Part of a small language model's weights.
Architecture: rotary positions, untied embeddings.
Training: a variant of Muon for these matrices, 508M tokens, 7746 steps.
Each number is 50 + 12 x the weight over its row's rms, rounded and kept within 0 to 99. Layers, rows and columns count from 0. The size before them is the row's rms in percent of the matrix's.

# q: layer 5 attention query, 384x384, rms 0.0247, rows 219-223,250-255, columns 256-383
# k: layer 5 attention key, 192x384, rms 0.025, rows 122-127, columns 256-383
# v: layer 5 attention value, 192x384, rms 0.0317, rows 96-108, columns 256-383
# o: layer 5 attention output (transposed), 384x384, rms 0.0885, rows 192-203,224-235, columns 256-383
q250 102:17 54 38 54 50 31 37 52 48 39 56 47 60 47 57 62 37 53 47 82 55 45 53 51 29 63 36 81 38 50 44 47 34 57 51 37 45 53 68 48 45 49 46 53 45 40 51 55 26 45 49 39 61 46 59 38 46 47 34 33 38 59 70 70 46 59 58 42 71 57 56 33 53 48 45 45 52 53 45 37 48 52 36 47 48 72 34 52 58 40 63 63 68 64 28 64 60 58 48 59 60 43 62 43 22 47 37 74 44 56 48 54 54 60 53 48 46 44 56 69 44 37 49 39 52 44 57 52
k122 100:46 51 52 59 54 34 50 68 66 24 57 46 27 53 25 45 47 47 33 48 48 60 63 44 42 76 48 38 48 26 47 60 69 34 38 61 39 68 45 48 41 26 46 72 55 57 54 76 38 65 71 39 65 42 43 61 46 55 48 48 45 47 32 63 59 52 71 55 62 50 47 53 66 43 46 42 39 37 66 49 46 57 66 59 36 40 42 68 82 57 28 52 43 41 43 69 36 51 45 38 43 52 54 36 54 48 49 40 67 57 50 36 35 40 46 28 50 62 38 23 59 63 37 33 46 56 39 62
q219 106:51 36 53 41 43 52 39 41 32 47 48 32 27 42 39 67 42 46 45 59 44 44 50 56 34 49 47 56 38 56 42 54 49 57 56 44 70 35 58 66 31 70 46 63 43 53 47 69 43 60 87 66 40 29 46 73 35 43 49 50 54 48 42 46 59 63 56 65 82 48 49 53 42 54 53 53 51 50 69 47 67 46 62 50 44 53 54 56 42 36 51 37 69 41 56 41 36 21 58 38 54 44 23 52 62 53 64 52 52 39 36 51 46 21 32 58 53 36 37 49 50 44 43 52 39 58 54 34
q251 108:49 71 68 50 59 49 46 52 46 46 54 41 29 42 39 21 61 41 30 43 48 46 42 61 44 60 41 48 58 73 61 59 59 39 63 61 58 34 28 67 46 63 52 60 72 49 69 56 50 44 42 71 39 44 44 35 54 45 29 44 49 48 43 45 68 34 55 68 57 65 85 49 50 70 35 44 41 60 73 53 51 47 68 41 58 37 74 59 52 38 65 32 55 74 86 59 30 47 47 49 52 49 49 60 56 49 76 40 46 54 46 40 45 17 35 52 37 26 53 49 37 53 40 39 57 57 36 42
k123 108:37 51 51 39 58 44 52 44 68 38 36 50 57 62 70 32 75 64 40 49 69 52 56 40 50 48 46 57 45 71 60 59 53 55 49 69 41 40 69 61 56 73 51 33 37 53 30 37 42 37 37 46 18 70 59 67 47 38 69 51 48 45 45 44 55 37 42 49 53 56 62 44 66 59 50 44 53 70 66 48 47 54 52 57 29 43 57 37 63 59 56 47 51 41 42 42 68 50 34 60 53 33 54 42 33 85 55 36 43 57 29 50 56 48 46 40 73 70 66 47 37 42 49 42 42 63 69 52
q220 106:57 51 71 50 48 50 46 69 50 43 64 49 59 58 37 54 73 31 40 64 46 51 39 45 48 26 61 66 56 47 63 51 58 41 51 44 58 41 74 54 48 47 54 77 56 62 56 62 42 30 56 50 53 54 53 66 24 47 52 32 42 46 57 47 65 01 46 46 41 45 46 55 24 45 29 80 26 62 62 50 71 56 39 51 34 39 51 59 44 28 37 61 55 49 50 50 63 56 36 51 53 54 62 59 52 53 42 50 38 58 66 56 32 72 52 61 47 67 61 45 50 49 60 51 30 55 26 44
q252 113:77 62 58 66 53 64 58 55 28 42 36 40 58 56 53 41 59 52 33 35 44 45 44 37 47 36 49 61 51 49 67 52 43 24 44 59 66 35 63 82 28 42 58 69 50 55 55 44 48 45 63 47 29 37 51 68 38 44 53 49 47 26 50 41 55 51 49 56 49 53 43 48 57 40 34 47 37 43 55 46 55 48 59 72 47 36 53 55 45 35 33 40 61 62 40 56 50 60 44 67 58 62 46 43 52 49 55 42 42 45 65 69 56 33 41 51 53 71 61 29 56 58 57 43 31 73 45 54
k124 113:47 50 40 43 51 28 64 48 43 53 45 36 80 35 48 36 48 73 60 40 58 41 37 29 42 61 43 56 55 37 59 59 51 67 63 42 26 53 50 52 46 39 45 63 54 47 56 49 65 40 48 21 27 53 50 41 39 61 55 62 32 50 33 51 26 29 41 47 32 45 60 42 64 42 60 43 39 69 37 43 70 50 59 28 83 69 62 45 54 46 46 56 35 73 46 55 61 44 47 75 22 47 63 45 42 55 67 61 55 39 53 66 55 45 61 27 77 72 40 60 65 54 58 63 37 41 46 51
q221 110:47 21 38 44 54 22 42 42 46 46 49 53 62 46 52 33 55 48 53 62 58 63 47 48 59 58 52 67 41 47 53 72 57 51 38 48 34 62 74 46 62 41 54 53 40 48 47 42 44 42 53 47 30 47 55 51 31 40 40 40 46 49 59 45 53 55 44 53 61 32 31 50 43 44 66 61 31 55 44 29 68 35 47 55 49 38 41 32 36 35 77 66 28 62 41 48 43 46 58 37 55 42 57 73 66 53 35 56 40 68 59 41 27 66 49 37 52 49 61 54 54 44 65 48 68 53 34 65
q253 097:57 46 62 42 43 24 46 57 76 36 47 58 51 50 52 48 47 18 50 69 51 51 39 51 74 54 61 37 62 70 51 53 64 49 57 26 45 65 43 57 80 66 50 42 39 57 59 72 32 42 40 39 48 46 38 47 50 64 43 50 35 64 42 46 44 50 65 23 48 52 47 43 43 39 50 62 64 35 44 42 66 41 56 42 56 60 69 54 48 43 56 70 14 22 62 60 40 41 37 57 37 54 54 60 51 57 41 40 29 53 52 45 48 60 34 66 54 47 51 61 51 50 64 61 40 61 46 48
k125 103:73 63 69 42 57 46 68 59 27 57 67 72 57 46 45 46 68 46 44 28 36 61 47 59 47 59 47 38 52 57 44 39 47 67 64 46 61 52 14 63 68 23 54 58 50 41 45 39 48 70 54 53 45 45 60 67 39 57 59 42 34 34 57 62 44 49 38 51 56 59 57 65 62 43 38 59 37 58 52 72 38 47 55 41 60 62 48 59 34 50 46 49 60 59 54 36 53 37 74 69 36 56 59 46 45 39 62 38 41 55 59 55 67 38 53 55 52 64 47 33 53 59 49 46 44 75 52 57
q222 111:37 43 58 42 73 63 55 33 37 62 30 67 50 36 36 44 48 50 43 74 60 47 36 30 71 57 52 33 49 50 69 58 47 43 33 56 34 48 57 51 52 54 53 54 54 39 54 44 61 58 60 48 65 52 51 50 63 41 36 61 62 50 51 61 58 40 61 41 53 43 41 36 40 48 29 71 52 52 44 45 36 24 62 59 50 46 59 66 47 44 60 36 51 42 41 61 49 51 33 41 46 53 68 20 51 41 37 33 33 59 67 28 48 31 63 42 23 32 50 57 30 49 22 45 63 36 20 49
q254 101:56 58 48 50 54 67 68 43 55 58 60 53 55 53 62 65 32 55 49 57 57 36 42 24 56 46 52 50 48 54 50 48 56 45 32 55 76 28 46 71 70 58 55 50 66 55 38 46 50 39 71 55 52 49 46 67 37 48 27 35 46 33 36 63 43 48 52 58 59 44 38 53 46 58 32 67 42 56 39 42 45 54 54 63 65 47 43 69 37 24 51 34 44 39 64 38 61 42 44 72 77 68 52 24 49 61 42 53 46 39 44 27 35 46 52 50 37 24 38 47 69 34 41 50 61 64 29 37
k126 106:37 44 47 65 64 31 56 44 65 42 66 50 30 57 59 79 46 31 32 53 53 59 53 65 57 63 33 65 68 62 21 62 58 50 70 46 47 71 46 41 47 52 60 48 49 55 56 67 39 65 47 33 37 49 29 88 51 55 58 57 70 61 49 41 44 58 43 45 53 17 52 40 48 42 74 34 58 49 69 46 82 62 54 37 53 29 74 35 45 36 33 43 65 62 51 28 47 51 43 67 63 57 28 75 65 41 55 49 45 42 51 51 61 46 42 31 29 58 67 46 48 56 40 64 50 47 67 45
q223 116:56 44 37 41 59 38 44 62 34 38 47 48 68 43 37 42 57 68 47 57 32 49 43 41 36 50 40 55 44 41 44 70 65 57 31 54 48 55 62 31 37 54 53 43 71 51 54 29 38 44 61 51 69 41 61 41 56 56 37 67 68 43 72 47 48 63 39 84 60 65 49 50 61 52 46 52 43 36 56 55 42 52 44 32 84 44 61 53 26 63 55 39 25 36 59 66 47 46 52 58 61 38 53 31 58 46 53 36 44 53 68 59 52 25 55 34 57 64 46 49 47 57 48 43 56 60 46 73
q255 112:74 57 48 64 54 51 55 60 49 61 49 38 33 53 44 39 67 59 38 57 50 49 31 36 56 73 34 48 52 30 35 54 52 62 22 50 68 53 36 41 38 48 29 49 58 42 52 67 43 45 66 78 60 36 47 36 47 51 42 51 70 35 36 23 46 64 34 61 49 49 70 69 42 58 42 49 53 53 58 55 41 61 30 61 65 27 66 48 52 57 77 23 51 50 46 53 31 60 61 47 54 66 55 57 50 58 54 40 59 55 66 60 35 53 44 46 73 43 51 28 37 64 32 51 57 57 63 51
k127 117:69 34 49 58 51 56 45 54 43 50 52 55 56 32 48 67 39 36 52 41 53 43 42 49 51 33 49 64 57 53 54 34 39 57 46 63 52 64 63 45 53 47 53 61 49 66 67 51 40 37 52 58 56 56 64 56 29 35 57 48 39 45 58 43 48 64 39 68 43 32 44 50 64 45 48 58 44 63 36 63 57 53 48 45 68 31 58 58 43 49 53 46 55 59 42 31 67 66 47 55 51 55 53 50 40 22 50 44 55 58 64 63 57 49 33 65 60 72 59 52 53 56 36 37 35 39 71 28
v96 098:23 46 43 45 46 54 74 42 64 31 48 39 49 51 59 40 51 49 64 54 60 58 62 45 57 28 38 61 40 54 38 42 53 58 48 53 42 68 50 48 72 61 32 53 53 57 36 59 37 71 54 49 39 70 45 73 27 68 30 46 59 60 45 35 57 45 45 39 45 50 44 62 31 56 42 51 43 50 53 52 69 40 58 35 41 70 80 60 49 42 57 44 55 66 66 27 56 46 58 65 52 49 29 45 48 45 29 57 36 48 54 38 54 56 43 61 46 50 54 55 35 51 62 54 47 42 51 70
o192 114:15 50 30 71 47 33 54 44 45 56 50 47 47 66 57 65 46 68 41 29 52 56 37 50 36 55 51 41 51 48 38 60 50 65 61 61 48 67 57 65 70 68 27 44 63 49 36 38 52 74 39 50 18 53 20 54 35 99 63 35 33 41 52 52 48 46 64 51 34 34 44 47 25 51 48 48 64 38 55 57 52 62 67 57 49 46 52 30 64 60 36 49 51 46 70 39 42 46 60 40 38 42 46 55 65 64 54 52 57 76 59 56 33 65 50 43 34 39 52 50 62 55 48 84 48 72 62 70
o224 087:59 49 54 71 65 49 43 43 48 69 43 42 46 34 61 36 63 44 77 58 59 63 62 60 46 38 44 52 52 66 61 52 42 66 65 64 36 39 50 56 43 57 59 52 56 57 56 30 49 59 49 37 41 53 74 49 57 52 58 54 75 45 60 60 61 60 58 43 63 44 66 36 84 50 53 46 42 55 52 54 60 48 41 52 66 50 45 66 36 54 45 69 50 47 47 60 61 38 50 46 72 60 56 47 59 59 40 48 75 47 46 68 62 43 53 43 70 33 47 47 36 36 44 63 45 52 43 50
v97 109:30 48 36 48 36 61 44 43 57 61 35 57 52 49 42 29 68 56 52 42 66 41 45 68 42 32 45 38 59 41 60 49 39 59 59 61 23 63 16 71 49 43 69 34 49 51 39 58 61 38 38 61 42 54 38 80 63 62 66 53 35 55 44 49 59 30 48 65 40 54 62 41 39 40 54 53 31 69 42 55 59 42 48 33 47 51 43 62 40 54 50 53 55 46 56 63 53 52 65 63 41 57 37 50 64 45 67 30 71 42 35 53 38 67 41 46 43 39 52 57 85 35 55 56 47 47 40 44
o193 105:36 54 33 63 38 24 44 41 39 49 55 56 44 54 61 54 56 64 25 45 38 59 38 56 54 52 64 44 41 38 83 53 37 70 47 53 42 37 35 29 65 55 60 45 51 49 69 94 37 49 54 55 33 16 42 59 65 72 41 41 19 32 48 45 45 50 47 56 47 66 55 47 37 69 41 46 49 59 62 49 34 42 55 43 48 41 50 43 35 44 42 60 53 59 47 54 57 35 33 54 69 54 39 55 36 69 65 44 46 74 38 51 19 50 36 24 44 58 53 69 57 47 32 47 64 55 49 65
o225 084:51 45 47 54 60 43 24 61 30 63 52 48 60 37 34 55 65 40 48 55 56 69 49 33 71 69 44 62 48 39 36 59 62 30 46 48 65 19 61 51 48 51 34 42 56 43 35 62 19 37 34 37 46 48 47 45 50 65 44 39 67 58 68 52 44 55 58 47 54 57 43 39 48 50 43 40 44 57 87 37 66 58 60 32 55 59 44 72 55 44 56 33 74 46 53 53 37 67 74 68 38 52 36 53 44 57 58 36 50 64 75 33 50 54 37 55 47 35 57 41 29 50 69 40 45 52 33 74
v98 103:38 61 41 48 63 63 57 61 49 31 50 29 42 55 67 71 60 35 54 63 56 47 31 34 25 71 62 46 49 42 34 40 47 49 57 48 58 59 52 37 35 36 56 53 46 59 43 56 58 39 65 32 75 46 61 45 68 44 52 45 47 43 53 62 42 48 48 57 54 51 37 58 53 45 57 35 48 63 43 58 43 51 52 55 44 58 56 54 38 45 23 42 57 62 39 26 38 41 61 68 54 50 41 46 64 42 45 48 50 72 59 63 50 47 43 45 36 55 65 39 52 34 55 71 63 46 40 57
o194 105:38 43 52 42 63 52 33 68 42 52 70 38 48 54 50 55 48 46 35 48 51 28 79 37 31 68 40 46 55 83 42 20 41 46 44 48 53 69 32 33 43 36 67 36 65 52 45 57 47 49 56 41 69 36 45 54 56 67 42 64 55 43 58 43 32 57 50 55 63 58 62 54 68 55 36 55 35 43 39 54 48 40 54 59 49 58 41 40 49 60 45 24 52 29 58 52 55 36 53 39 34 53 56 58 23 48 59 46 50 50 56 38 65 36 46 34 56 47 64 38 46 58 48 75 31 49 47 30
o226 088:44 53 37 81 46 62 54 57 44 38 41 50 53 41 51 39 37 51 49 60 43 71 61 49 39 47 57 42 48 69 59 57 42 70 67 51 39 31 58 48 42 41 56 53 54 51 23 19 40 63 56 69 39 42 32 54 45 51 47 67 63 67 33 24 70 59 57 59 52 55 54 41 67 55 79 52 59 16 55 61 55 64 45 51 51 57 47 41 47 60 68 42 23 66 61 39 50 62 55 54 55 70 67 68 67 63 53 55 39 67 55 51 56 61 65 59 52 58 41 64 46 52 51 60 44 63 55 31
v99 097:60 42 63 40 73 36 58 60 22 50 53 43 62 39 39 66 36 66 68 57 67 60 54 23 44 63 41 67 50 47 44 59 54 46 43 41 54 57 37 73 25 28 41 34 49 56 42 49 49 51 44 44 50 40 30 50 55 28 58 52 41 43 37 47 54 28 53 17 67 48 53 66 54 71 48 56 67 47 36 57 67 48 50 30 38 37 41 39 49 55 24 46 62 52 41 28 66 41 69 36 55 43 67 67 36 64 63 65 56 52 58 69 54 39 36 40 33 74 32 58 45 47 33 41 52 54 68 62
o195 108:49 73 75 41 44 24 49 66 54 46 43 55 64 38 46 52 11 59 67 54 33 44 76 26 62 27 41 54 55 48 36 45 58 68 67 50 42 59 52 60 38 58 60 65 62 53 42 47 65 62 12 44 30 36 32 60 50 47 48 64 33 48 50 53 73 37 38 22 83 46 75 52 33 60 63 59 56 52 51 57 54 25 65 36 51 39 39 54 59 65 42 56 42 64 48 46 78 46 59 58 38 40 36 43 44 52 57 41 40 42 37 44 54 34 56 27 49 47 41 39 38 41 44 52 47 51 50 54
o227 095:61 47 43 63 53 71 39 43 59 43 45 65 56 60 44 52 52 56 40 42 49 56 32 68 61 83 46 68 57 41 60 49 63 53 43 63 54 68 74 33 51 60 45 34 52 42 44 43 40 26 40 67 58 56 72 54 65 50 49 32 69 61 37 21 51 55 51 54 60 55 65 62 48 54 40 41 76 39 50 78 75 43 54 65 49 53 45 56 42 42 39 61 19 45 25 49 50 53 55 45 52 45 60 54 65 48 45 60 33 45 57 69 45 46 42 73 57 67 54 44 55 39 39 66 49 51 33 62
v100 099:40 47 57 47 68 44 51 23 50 46 58 46 52 51 64 76 36 55 58 59 24 46 50 53 79 40 55 69 49 57 52 36 41 55 41 49 78 59 41 24 52 32 57 40 43 40 43 41 50 54 43 60 47 28 49 40 68 57 47 54 53 43 53 60 36 40 42 52 41 36 62 43 66 50 65 52 46 56 40 42 59 31 35 59 48 52 40 42 42 53 51 49 42 50 67 47 37 63 63 53 19 35 66 43 40 48 37 43 68 46 53 76 60 39 64 53 60 59 51 37 54 48 38 51 59 57 38 36
o196 107:33 49 50 35 60 45 33 50 40 60 46 23 39 52 51 38 54 18 55 58 75 35 45 37 61 39 50 40 45 41 61 60 42 36 35 43 58 35 66 38 58 46 61 44 38 58 61 51 43 52 37 74 47 59 35 70 43 39 40 66 48 26 49 49 48 49 22 42 50 36 32 23 65 41 49 72 63 46 67 47 45 62 51 51 58 62 50 44 55 66 53 43 37 39 64 55 31 62 49 52 46 57 41 51 59 25 43 77 59 28 49 34 53 63 53 76 57 57 53 31 53 37 57 46 54 67 29 46
o228 096:55 48 50 71 46 40 46 39 68 45 60 46 53 43 72 55 35 81 48 47 44 51 38 54 28 46 54 56 55 64 60 67 71 50 59 66 55 54 49 61 32 59 47 44 71 51 36 49 47 65 57 38 43 39 69 40 37 50 49 53 36 54 21 69 38 78 59 38 45 56 43 46 65 42 76 59 48 40 63 58 52 61 34 62 60 35 36 48 46 58 65 54 48 43 28 55 67 51 54 54 54 69 84 59 60 44 40 45 24 73 50 37 57 43 59 35 62 55 49 59 56 47 47 63 32 29 69 41
v101 103:64 48 58 57 46 72 41 44 48 68 71 61 40 56 44 55 54 36 42 54 55 54 40 57 46 40 36 58 80 50 52 56 39 50 48 53 35 38 30 58 51 83 52 45 53 64 48 45 55 57 57 43 60 36 50 58 47 41 56 50 32 52 52 32 41 48 44 63 77 44 54 53 35 42 47 70 26 59 43 53 49 35 49 64 75 46 52 54 54 52 41 62 41 54 29 67 52 50 45 56 43 58 49 70 48 45 57 47 30 50 42 53 65 49 48 46 68 44 56 71 64 44 54 47 70 39 57 44
o197 114:56 46 55 54 53 64 45 43 46 53 26 66 34 57 40 45 58 58 59 62 53 76 41 56 59 49 35 52 53 59 57 50 45 42 50 56 63 50 25 43 45 60 64 41 68 40 47 58 36 41 51 44 48 37 52 58 48 48 66 60 56 44 64 38 49 27 49 46 31 80 48 50 43 49 29 52 55 27 61 52 50 35 72 67 54 41 42 45 35 76 39 61 53 31 66 58 53 58 44 51 53 54 35 62 47 45 60 51 45 36 54 66 57 70 48 54 61 46 56 52 41 61 31 56 69 38 49 41
o229 094:36 43 82 41 80 53 35 33 58 43 62 54 53 44 64 56 31 54 54 53 49 46 63 39 46 64 63 61 52 44 40 30 41 37 43 47 65 59 55 51 62 10 40 44 39 85 49 33 65 44 76 57 59 57 40 52 44 49 42 49 66 37 44 66 45 79 43 25 51 72 57 42 54 63 64 55 61 62 48 46 51 59 41 53 39 45 60 57 60 42 53 56 65 43 44 65 47 72 53 43 39 65 47 72 66 47 39 55 50 66 36 31 43 41 49 60 31 32 49 46 55 37 37 48 52 34 51 46
v102 096:37 52 23 62 28 43 51 42 68 29 50 60 43 64 34 36 47 58 44 42 50 52 52 51 40 52 50 46 80 44 45 36 59 63 60 59 49 54 34 75 60 46 58 46 46 42 53 49 33 47 50 40 57 53 37 57 24 46 42 51 53 52 45 67 27 57 66 38 53 78 24 47 51 45 54 41 50 67 68 70 74 53 53 63 16 57 38 39 46 62 30 73 52 37 67 57 71 47 36 57 60 58 60 35 68 28 55 29 53 57 42 64 56 52 49 43 35 41 49 57 82 35 59 54 50 36 45 44
o198 113:32 52 35 29 28 65 46 53 33 45 46 65 47 48 44 43 60 70 10 60 52 50 22 18 30 64 36 58 52 19 58 51 44 68 42 56 32 57 57 41 58 50 64 50 48 53 50 27 40 47 50 37 72 72 53 31 58 45 55 82 41 52 41 38 39 31 55 45 50 72 57 57 37 51 40 61 45 58 62 65 52 60 43 54 44 45 40 50 61 62 49 73 55 36 65 34 58 63 63 58 42 58 55 58 42 37 46 32 47 58 59 64 48 28 26 70 53 42 37 48 44 51 69 38 40 58 62 67
o230 088:50 28 55 27 51 40 54 69 65 51 68 58 55 44 59 47 55 49 55 34 39 49 51 64 55 38 56 54 43 77 43 42 30 60 57 46 60 53 55 68 40 58 58 37 50 45 41 58 42 36 60 58 55 41 67 68 49 57 44 30 58 56 52 50 84 71 62 62 51 51 34 40 51 42 35 44 61 60 27 45 45 28 46 39 51 44 82 44 39 35 48 66 57 72 41 48 45 56 62 56 58 40 57 30 46 40 69 55 40 70 53 39 53 46 87 53 45 53 49 54 43 45 56 43 47 41 58 60
v103 104:56 43 28 43 39 42 23 55 41 66 69 51 51 44 55 41 67 56 43 30 54 69 38 36 66 56 53 51 58 58 55 48 43 52 42 44 52 82 48 49 58 61 66 47 35 75 48 45 43 55 41 34 45 58 54 63 35 60 19 65 40 49 49 53 45 26 32 40 53 49 38 55 82 27 59 46 41 43 50 51 58 50 50 31 78 47 60 34 38 47 44 58 62 60 72 41 52 42 33 47 30 36 79 53 59 58 28 34 44 45 69 39 51 60 41 63 56 53 40 64 51 59 61 62 42 40 36 57
o199 114:52 65 45 60 40 51 39 55 40 40 21 48 62 31 46 44 68 71 48 29 56 42 24 68 42 68 47 32 29 77 55 59 32 39 47 56 59 58 41 54 54 51 48 39 38 53 31 46 58 74 46 48 56 55 56 25 53 53 68 46 47 37 50 59 40 50 34 45 28 32 27 53 42 38 78 41 34 23 53 52 45 36 43 61 75 57 57 42 51 70 43 37 50 57 69 42 55 53 64 33 57 72 60 56 48 37 55 53 27 50 55 66 38 54 57 22 61 57 32 59 61 45 62 58 61 36 30 41
o231 095:22 50 76 33 42 31 64 51 48 50 42 54 48 57 53 49 40 35 52 57 51 42 48 52 71 55 30 52 39 56 55 61 67 61 49 51 62 55 52 61 57 29 39 50 53 35 47 51 67 61 52 43 42 69 49 20 42 51 58 54 37 58 45 38 43 36 56 38 65 50 52 42 55 59 59 59 52 51 61 58 65 18 55 55 43 37 49 53 31 49 36 66 59 49 38 53 52 70 43 60 45 31 38 45 53 47 49 60 58 52 49 52 76 47 59 48 49 71 44 40 32 65 43 41 58 38 44 59
v104 099:49 56 56 49 66 47 68 38 61 56 69 39 41 46 53 65 44 46 51 54 47 30 42 55 33 42 59 62 67 42 43 47 49 47 56 28 55 21 31 49 73 65 34 49 42 54 44 47 47 34 49 53 32 35 56 57 44 52 37 38 36 61 61 45 38 61 40 50 60 54 37 52 41 40 60 63 30 63 50 45 67 44 34 54 34 40 62 45 62 51 47 61 41 63 53 42 31 50 59 46 57 44 65 61 38 62 47 56 60 36 44 26 48 59 80 46 30 51 63 57 61 62 67 50 24 57 55 50
o200 111:53 47 54 45 52 56 31 51 57 39 57 47 43 44 59 61 44 60 63 51 15 39 60 61 56 55 58 76 57 43 54 50 56 46 34 48 57 57 49 46 44 57 66 39 63 35 29 36 46 37 62 58 68 75 49 36 56 57 59 68 41 83 39 49 40 45 43 46 34 56 48 51 47 50 35 57 61 42 44 49 42 62 54 67 64 68 55 55 44 55 49 48 23 51 72 60 38 73 48 39 42 26 66 47 50 45 63 52 58 53 59 73 48 49 63 33 49 40 49 41 43 57 50 52 38 44 44 54
o232 094:48 47 52 44 59 50 62 54 58 31 33 52 61 50 58 44 47 59 29 51 79 64 22 48 66 45 46 41 31 48 35 35 46 72 26 70 40 59 45 62 58 36 51 61 59 42 89 60 30 69 49 50 57 52 48 53 45 57 60 39 56 47 67 68 48 50 49 47 43 31 53 44 60 43 63 45 36 37 54 48 58 30 58 44 35 45 44 44 52 52 54 54 60 44 45 57 61 59 51 66 47 62 20 31 38 38 42 49 41 22 50 60 47 38 60 48 48 30 26 45 64 36 34 52 72 60 64 61
v105 102:59 67 31 48 65 63 43 40 53 41 36 66 59 51 56 50 33 53 57 48 33 50 36 52 38 36 49 61 46 56 68 65 67 56 59 80 46 49 40 46 53 31 69 58 33 44 54 31 51 58 53 40 57 58 57 51 56 58 49 76 56 37 57 36 60 42 34 48 37 58 40 60 34 55 65 49 26 50 42 37 59 44 64 45 58 43 43 53 50 64 66 37 53 53 48 35 57 48 68 52 28 53 51 62 60 54 53 56 52 48 38 50 45 39 61 30 52 38 46 64 46 42 50 38 53 38 39 46
o201 121:30 56 43 44 32 57 38 64 38 43 39 69 54 46 46 32 41 53 69 62 55 54 49 30 61 38 56 43 39 42 51 40 26 84 47 53 60 42 43 45 52 36 54 66 60 41 70 33 53 66 39 42 60 43 48 40 51 72 43 47 36 43 45 54 32 40 62 70 46 43 58 38 62 57 63 55 40 70 47 25 62 46 47 45 53 51 48 46 72 66 55 57 79 45 39 39 30 33 60 39 55 52 50 52 53 47 53 64 54 40 54 50 53 51 52 44 56 37 49 64 36 49 56 56 64 24 21 70
o233 096:49 45 27 49 56 41 40 33 65 69 49 49 44 40 36 64 56 35 47 58 53 59 54 70 47 62 36 52 58 31 49 50 58 55 51 64 50 67 52 57 40 54 44 35 39 65 34 74 58 59 46 58 37 36 53 58 33 39 66 54 48 55 54 54 56 53 39 31 48 71 56 54 39 25 43 70 49 37 47 60 31 73 57 51 51 46 38 47 46 34 62 70 45 51 57 42 61 58 33 58 42 51 58 61 45 36 39 65 40 50 49 37 63 48 57 63 49 57 46 57 29 54 29 33 55 46 61 20
v106 105:52 43 52 50 62 47 55 38 33 29 51 47 53 39 51 43 66 64 46 43 40 50 35 74 41 51 58 27 86 63 49 54 36 50 56 41 51 59 16 55 61 58 50 48 56 58 47 56 49 47 44 50 67 55 48 44 78 53 41 46 43 58 56 44 59 38 43 54 39 64 28 70 60 55 50 47 49 50 40 37 57 61 05 62 63 58 48 59 60 55 39 56 37 59 61 47 74 36 50 60 90 37 66 52 57 49 26 46 62 63 42 39 39 48 68 65 42 59 55 55 42 14 37 60 57 44 75 39
o202 114:43 69 72 52 38 61 33 55 39 27 47 43 53 49 58 42 78 28 41 51 46 83 36 59 60 54 57 59 59 67 54 50 66 61 57 43 51 73 44 36 70 43 66 39 36 27 44 39 47 33 64 20 65 48 68 44 68 58 56 53 56 57 53 40 45 59 59 43 25 46 48 71 59 40 26 39 56 41 45 20 40 52 63 49 41 39 48 50 61 39 42 61 41 42 39 65 67 64 32 42 59 48 42 54 54 53 39 52 63 52 46 57 42 44 40 56 50 52 51 28 67 38 45 61 79 57 50 59
o234 093:61 32 45 55 45 73 51 38 52 49 41 62 56 63 40 45 45 52 60 53 65 48 61 67 57 66 46 34 63 54 63 39 28 57 62 59 56 39 59 47 12 64 60 68 43 51 41 36 52 27 32 76 54 42 57 49 58 33 68 37 46 46 40 39 61 52 49 47 50 55 68 61 32 41 66 69 38 47 59 67 50 42 58 46 42 58 60 31 51 62 53 68 21 73 60 31 14 67 37 56 22 40 52 45 77 30 62 62 22 38 25 66 74 80 39 51 45 58 52 61 51 45 58 58 35 50 53 51
v107 105:44 37 80 44 62 49 53 40 41 35 54 41 61 60 50 52 48 40 44 58 28 41 53 40 38 53 47 29 38 58 30 45 42 46 62 34 47 30 38 38 84 68 58 44 53 51 50 44 40 42 62 54 45 41 56 46 46 60 73 46 40 52 64 51 53 48 56 42 37 67 53 53 56 60 35 39 44 56 31 52 51 64 73 46 65 58 50 42 42 44 51 65 46 51 63 61 61 55 30 40 34 68 50 62 60 54 58 28 66 44 42 52 61 42 50 41 73 68 63 54 44 48 42 47 56 47 55 39
o203 110:41 64 55 65 43 62 50 50 44 48 48 44 65 62 53 31 75 56 64 65 45 48 66 66 44 67 53 44 49 48 36 57 61 75 63 60 49 46 59 50 62 83 54 41 66 45 49 56 62 52 57 40 52 48 58 54 52 38 46 51 58 70 52 28 57 49 22 40 51 28 44 37 69 48 58 59 43 44 48 55 29 60 51 46 29 55 35 41 71 39 68 65 54 44 50 67 49 15 35 40 53 50 66 46 45 30 67 55 60 50 80 67 42 63 50 55 67 50 39 62 51 47 65 53 59 50 47 50
o235 089:35 39 59 46 53 47 67 50 43 45 47 39 56 45 50 38 59 63 06 37 55 34 39 39 59 47 48 42 38 45 47 60 40 43 49 63 50 73 24 37 60 28 39 43 65 49 29 61 55 63 54 65 53 71 43 43 35 61 37 59 20 59 49 64 55 30 60 48 52 48 58 61 51 37 58 45 45 83 66 39 47 39 29 57 82 38 51 27 25 56 44 43 68 57 70 50 64 43 65 60 49 52 50 66 63 35 43 42 29 44 44 50 25 35 40 27 37 71 38 59 58 74 51 64 43 51 57 52
v108 104:74 60 32 50 51 52 56 53 47 59 45 35 52 39 56 73 74 32 55 51 34 64 40 67 56 51 62 66 44 45 67 38 81 56 48 61 36 42 28 55 53 51 56 47 48 53 61 56 42 53 45 57 44 65 56 48 57 40 49 44 46 51 49 45 58 60 46 50 42 30 66 33 74 71 43 50 41 53 34 55 52 49 58 35 48 43 62 45 42 50 33 62 50 61 42 55 31 57 56 42 48 27 48 58 48 64 37 53 75 78 16 55 44 42 52 40 32 35 51 36 54 48 46 40 45 55 39 54